Part of a small language model's weights.
Architecture: RMSNorm before each block, no position embeddings, normalized queries and keys, ALiBi, some layers without attention, gated attention, value embeddings, an embedding shortcut.
Each number is 500 + 25 x the weight over its row's rms, rounded and kept within 0 to 999. Layers, rows and columns count from 0. Numbers have three digits each. The size before them is the row's rms in percent of the matrix's.

# layer 5 MLP up, 512x128, rms 0.139, rows 357-456, columns 64-127
085:514515496503484473445507500469517477521496463534479518530464506483500505475489555505488472507489527490442490460545464473510486466508485514498537504517540500466482489461514502498507469528506504
095:485523519503538511492489499458490555473500500520520480496468503485478494466485513498541474531521491482513454469517509450469480496467528506521491530484498516515528480507532497517484516536502522
098:558509482485512521495501492499511503474503456466493554498488513455502489438492479464516498526495557522522488521471528427489529527493511499520515511509452504466504542528492482524509487493525509
105:490499506540511505507486514534517495491495523533531488538488500474525529460491499497515492442526512512493524503492497486494515533488493518473543554566484446510457517477489455473529476493531491
105:504447535486515486531521481509508523504510498494503523496514470549501519512479492539497494492506488500475482503532515464499532493485486531476566496526527528528498523525509470479482509513516537
094:547526464538513511493552515519487465499488497485537502473497518508489471549474479492459502462510522546478488494522512472495492518515530554498519505493540523494519487438533455476522508521466512
105:497507481533488488457540538531464516462462538506548467515455466499498496495530512490455508510526516525472504509479494468499487499500502523529489483519506485518455507540479551529509509516484505
123:465527517550483508545497496485543516501529508502471494543555451509533545526492472512503489468498511499490503487511505506462474512470480501506453522486501509495526524518524496525516496538495507
108:488489494495479503507507492534521513478473542504464501514541512531484476463500520477479483486491456558507502473502471501500501471503449522468503514573542444517514480503529518514476534517456467
091:460508501492507498462519472505525533514457508492514477516449496497535543472469477504481498498494517477478473501462522481456476484499529502510477494543520533524479496518500460449484526511491511
101:484484490493499528529532487542474468505523530471504498516487499515512497464503494517452500485488498493464464449466481516485464492454490479515475480478456502481494436514541522525487543506482476
088:536513500512497518523547513475496487506484529500495502508512522524516479552493494502466520497540520552545501538491481507487570525466443465552481491520476478481510453530517484489483493505458479
110:464494500515534515508527490502506503459499516461431488495526507515501497489467516522532472500497445473466484538527476514473499511500483523449520478477490484533485501538525509492491476521517497
105:501487514482542508504517469528517459470568502507485528516505530498445467471532497483488486462505499540499524476451507497504495422446490506486470499514472539521512477487500508454481492494527514
114:488478535538517468502524526457513491483501534500496530532515489464481481496542525517524503480469481523513537483487500483491492484454537505490490496539483521510529491544477496512496523516518469
110:489547497513496527494501527528527472501519472524495519503486495548530485502470442525508529472536496503493509526460525504469478458449505529544526495487511474514503485485527493501499516495535514
105:524506463493514474493519505513484477510500542472498513482462521477529506471516526504513504508463464501448474487493490530505473527463466530556497529484519483485502501469532556472514470515494515
097:522460508487547521524480484533555517476498500490519474532499479511516539451509537473491503475556496505482494489482530513434489541472496457508518535483479522496498509522548487530523531504455515
100:553459483511507518508512498506512512502496472454494455500449503539503500508509483526492482433470493481542523512553474507482553488491520524486467543497498485513528537467455468461494524518496516
096:456483530539558490524469479480475520497533483487451465527493459525504483571506507507489492515478504491503508475533519484447514462494484495557471481503524547475504485505486487527475460509477523
092:526505479512487540548473503497488520531490514476514508473472472508539482455499499519519509530548524474487458460470507540532494529518515485469469542494485520460474475529536491516498509472473499
108:523488468460480504502496499499562479517480536494486502508502483493521454487509517512507527428509486476492521510544522488510464565509529482498484489465479474513519502483457497460560498531487483
104:485505466491511557539512478546488489476477526472524493491510494512517553503491526529474473509516480504486509509465491531491489513536536527483486508526498523493488544495482531496497454510497547
104:530517500527453497525522501512495543540483465496450501516484544513476497489491506557519510482462521527472513467515507503522476483470494471498505517490517500545500559485519527516461476482532537
111:501469478488480514516473477501539496537482488509509501508542489537488487494538480528484488475512484572488487522509454498512497481459448507475519533514469470531488541521506494499506520496532496
100:495498531504449535506517456487521471516486507492494505505535533515529483528537476517493531478513487487494520519549510521470504478485485490495483520494443480534544529490497521468492506479538496
087:519534472474471481542548490498498559462487467520520470513507509511516525508484492515519492553473465472527504459522493506499492508498476500480473474473550458560509497492512495543507535474500488
100:515469462507489510518496530516477483472488483540497492465442527534504496467505501498445472502509517495551486443505488508493437472461542481524467534503467480502501515481559478529504502496515538
092:488488521530500492546512470485530518480485485460499469520506531484563493492531526495500518513523442502509500480487520482494528525465504526503516498485484483547482536508528528494477489508465546
109:485512484527509512500532508524501466485484535510513509536458535525503497468479481455535543468511488511508492464494485479498526505518530515517547483546486497502494478481473548506550502514506455
097:505484488500500499552528534472478487501515524543487526522502508492491523509489526463511484539511479506468489521471487513499550464512482465544456501512479500464485492532482470476478469499466514
108:485490526512554488514494455517559461516494484508529487473491521504489489487526466461516532484482496500459521537508475520525507450548500485483477499495480491460500518536513518459467490500506512
099:506483484456480522489513508474503468496524515514476513494497520530476496511471490530545503503496475548465525489491479548530466472500478476523526537520524494505506469506443492471502487483539501
096:468496519529500496433534542481522505482507506499519516506571464538543491462518531491468497488461474494497476497509490458519501491483523492496477493481524520515544523499515469519483518525448480
100:480481486474537516571500522536472507508448486468500503500507500527503491532469505450520462450496480503471489485516490548503477529511507478446491471501551504554485489491497508490472504506508515
104:468484514454504540537492472510504480493476464488497510524503454509492514478506491520460451524512475566480515528521471492507481527500510502463463517499528541445520510502495519461467475483503485
096:539501499485458531509479517505560506480548516495481507523506506535499498471517521511534512544496496522484508449461506457505492515500532502496487531507534489519516505505468502461546479523473504
095:523531502494563521533485473466478477522462522489503528512491492510473484467519473470521555526514538497505498496492486504490489507477535530445464519527483494471507535486515491481490463525502489
097:478522470485495516504490485488509471462507551525505493537515514545434471494440459548512499532526472520526514511506479489513476473541558500469469557512477510476540478534540452516510489508498528
098:496476510506498474520500477501505507544497529515518491468493491529493457476500466512489507491490482488518516527486525454520496537478489479456474508520475556501515502526475449455499461528494502
108:527493501492510541496521474544473512551522488496546490499481485514511509510485504493450511498453510521501500480494519499467478445480532465513432502506496482491511440513519541488496517512465528
094:526471488484497482475540482548511480457548550497530534534483484488484507517496505513478515518471471495466503507419510495486498498508534548484493504524503503475509495521501522442484525472491474
102:485494477528502529531458522452542523569484511493495531521485504486496477507497465523460533504480497531500430511477506508519539483478479528532483496494539488497511480502487466488448502459536523
115:495506509547493522503524523517506507578476461529525465506542473531456554506448489448489528500503532531491473505512440535510463493472510510492510529496525542485518468513500498502505485538493556
099:522506523491494518483506484485477518513468504498493450530516522495520486507505521513544496486534503521491550494474537488476498492496542532495537490534520524481494482521475530486452481552483488
114:484470463512464535495560500496519451523516459491523471493498489508493522514501501526543504499517478496445499507472490515480538548443507478538495465548523479501481492469484494511503498531521531
113:503504508495504520527515531536485499495474469537497535520510476498439488524513497484479516502470443531504483451460499491481462499511485497569497516519501497493523526501525496506536489515506503
086:483534487537470528492549501487535532482514483478529483490514532466497500454514460490471495535453472488486499518509483508515491502492551519517514482513456508507534522502504504487505487530474482
103:484483500549498507472491513494481501507530487485486487505505555549540500479532486475483565546450477461522501509498479494483549477503506523543461529474470493520481520518536469534464507504507449
123:511512510510512539479489520490517511494550515492513494504444513497488492502515439528421515507456496503526477533519504494488490460512507515504449534504553458480463502466525501506464531515463500
102:503503461486479503523476504508493465479519485518456474513512457462487458490487476533517499542504449472528510521488533457472523539476459548498488479469479518471523533489512470473489485506559565
091:520512472565450521505516538495467485499484500551489529477470486498546543490547479479474523510524544461493486466483541502487479512506511489509495466463472516505485517473476518497491503501510511
088:514484539490472476528456492485532504470536516478513492497494491507508498470510518444482516478497508532516515565518492499514513551519485511439511502464531506505526485500512500521499474511505469
105:490492547504481507499529430491504497524504484477459518517533472511518489470487486481507457451504492518530507492536483533461510515449477498478535522516493514492543531542501522479491470495505504
108:491502515495471508464423483523525506511524441521518510497549489499543470484497531503493547472471547504514483506524500496520504517473485466477486514502450535497534475479501481523506486522505496
098:497492533472523536505498508489513528486471526489438467471543457482484530473448530524503483449490466507467489531534532533498457509523487530471508502508471486500506499474482503515482551529496493
103:488518508502521490488491474548443507509533518481480505508550518483497520523531529535480521511526492468521486523532482431506522460487545513542494476518469514484456491462491504459466559507481474
104:495476519573481508472485506535494479497516463449474521488498509538494501508498453561458488502515535507456449466484471503468500481497519493502456490475521532539479490477500539532526489485511498
093:507508502503522539475468490501474507529502478476473510502499504542493513478464480499462482579487477507494515459544512472460539496505495471568475501494463512456485464441531460507457481500482506
114:475478515485503522546489482521466495480488494458498521470475542471488496487511560477537498473474463541496460484481461517485502472492481493486485472482482432476500484546505490505541495502485469
087:522462504496515484524500528547506524499527527554466518482491530494504475520424523485528516446468436517532480499456516473482481509551488528494500507495508481542531509486516523501493497452495474
105:501464476500510497447501540503547501525456501483479525483552526489471487498506501493525517498453468527529505483524486465539483475483502506458494488455506469476523482510574463507498486516489493
094:460473507516537506487510476456510540494511481469487525502486487475453481495500454490508490480519476492461450492518501528528482527460482460518524494481531486546526539464523517476495516512492493
095:489546525437505507489561517507488531499451524490534468488555482451528520515499534510493485519503493500505478488471488503541541507532494539512485509516499544549514494480511524489483489492494534
098:502498494512497519496499521497460424488537490450516462495549506518504495538476475474533496523489495516501524495509530470462467462479502453533517549483497486507516481533470503485496497516564504
096:515495513488540472521500493474489510499499529531519532497500518505507495486504503505498507527475531527518480533493510517478516501540499490539477511528479522494499502536457466516503450492493490
109:487487514525462497529469513502523492494512500508487536532555499495526484510528490518516534476508525517481498526507526453544476495510524422518527526478520503522480504531503542502545540486448504
099:527487475501491496540472535516516541480525498502499474492489506533517528455483545530471531468472528511516475515498514460537525512477486521544464446451497477449506536521483457488500525516500502
096:478502475496551518482515507544493487502509464491563520506513493483503503500470495464516503485446485523559477495529466522505488489479483448501490512505516497509549507486525471455506458500498439
093:532517539529489532484484461519455452501452509496531519458532509498476537488507488538470518507546483527513501493493495491484552465536528521527497512501489513533517503521545488483458535528503491
099:511511492498501518467524479503494503547494556540523530508486486523510477467508478508548539504465527485460453517504520497539459503530501488487500558490496461473508451525510493513533510506517502
091:533483458492536515502502492509534517506497515500499488525533481493478482491461509483475472521537518522529529491499485519479528477483489490488566473481494538502533485452477502512480502515494526
102:553448481466485476503472457541565482514512468458467544463488485518492484519512503498485497526502492490499499483492465449492542512464536518485516516524489536498512488491482496498521492511510471
094:509489429491504501509524490474512481553499510485540517532533518489473514438491510516520497513486500496504512508471507496554539494490522453504508478498466491469497506447499460474506514455479524
086:509525499505477507516518453493493477505504539518480475507508504482519541495549490467456503453479481503491539505480479478444493472507479517500524497466498455474479498527479492531527486466559518
093:510452514457528537539538526511536519531494492488504501516511458500478521496495518474489487476532475496478516515498468474517490500459497488510504501495481549537443453532491458499482488501509539
099:530490504496508547510496521524471478462492490502565478488523533486486540492469504487515500502466502529497495501498506486563475511482504489558496480467521473553434511472523503485471512522482493
103:463489480501523469454509444499541516508475449467507513505500491513482476485522466479500518496463471545446527492532482454515525504469489521515517495528525505510526520479515503550520519522464497
108:484472492556466528481493419479497517563501508458476523510504508475508543440499527502506542511505470496501492530468486480490481536515498489538498541493538519498523511469532509553521508515472499
093:501474465503465479517444504506449485508546507507445518492508477503524529463527470470491498472523520482523505485485487497503499463480526492478499494506535527494527488480521507509485491492473528
093:490500486522509490541475446477505491514526509494509459509498534533475498508518511499533539470515550508451455512463483498524487492443522526493484479482473550469514496522475479490477522529521518
096:493541496518469469472497508515492502494497488487511510534507508491461518513537478504497568492494480481473503483516492522490478456518469482529475557488516487529494532488475494527491519508477485
099:498545503509520512507486499523488520500487507480513525491534461508497523462470524514453509506484464526470488470522521470470457486469482513489505485498469498523486517473488516533501486469511506
097:484518523474525489498436494504493465526521502507506467466485494478520466470499465556519506494480468509510462524483496481506481503473465504509490493488482509516537470499466508538427502534503526
098:550508542465488516516511535569468523471497506492491472462514506534443533478507532490497518509539520480472519520509493479499513504456501512491497501510488501509492508514494526527528467517494495
089:465462524473535526520488483493487464513499490500553461555543512507483502504530476482547525491528514526542528509497518493455536511508546475520507523500482522507522488511509501474485551472469493
099:518496488492531511484508548465492508557505483445499517515493494532492516477540490529530499460518537519491560521521457460540471533500509523472490497491528443458484481483495505490512500542478506
109:484512566500523518523507521476458509481456522534487501466502474499495471507490466533506502492491530492494478484523502471491547512472509459536522504528506514492482517481517453513497497454480473
074:487464493481520594486479488505488465527475529503507479496517479518488494521502487464532449462509529499495547510532508517471473506499551500522470517516507530508545478516495484474479530468501521
091:497501520499524536490519522532559483534490518523493514491475536491472519509509490516527508489529497522503496563517485455516465458488552516514498448513491473502444492510489491536468477512455487
107:490487519491482499522509444517533505506511522485472488524528545512480512509528556518511478509527478518487494491464449528504525533492500531489495536479519484462501480494503513464439494500478568
099:486481487478452497518528550505501496480540483502512493491542480566492527500487515510523459480497538481511502508530492482529495524470513485495472518531455445499542487543496490513491528532482491
097:576491522515486535501554480518494498522461517514502495480483494499537528488515511525508490461562532498472479502513502497518488430493457530479502456531516469509494487521482482492463487480487534
109:525497504440496494534502487511550508481471470467486516472475466512508468478526458494516501504537499462482440509490476442525512545507495504507471472523498517498494516489525529509513510515463541
096:538450459451447529545545486519495512456505496501517475504481465500503535498478451514488505516471504504524533530463515498474499492434495520525467529468484500508493477513463494501477516522486500
105:490416516467459506482563498492489484492453509473506532529529488535485503507501447531501504484530507463519515462506481499510532538498510472480495557497501537502510483519444523490545494500466504
116:511503477492484510527476464521533506502512518473538528502521481498466504477527517539505512506453490500481508468543471438495505547505481521526515495482465502488532522513476486449469485519494474
109:534503524528481529490485459488510524515502519530461515471467458514478509437510440480478522496510522541521460501530504482522542468486490482455536537494493505532525517534470461545511506533511488
099:521480521485514556506552496515490504483467503518498536464567490495527480499462497494481519496533508484493480495494477505506536528494540488534488471519481505505510512483523480472534475496470475
093:488489487500532540553526484485518491525472501488506514519544526501488515517535500476457516491494523499527506509487526464489530514444521479499495469495507484491520513490531543485465521521485514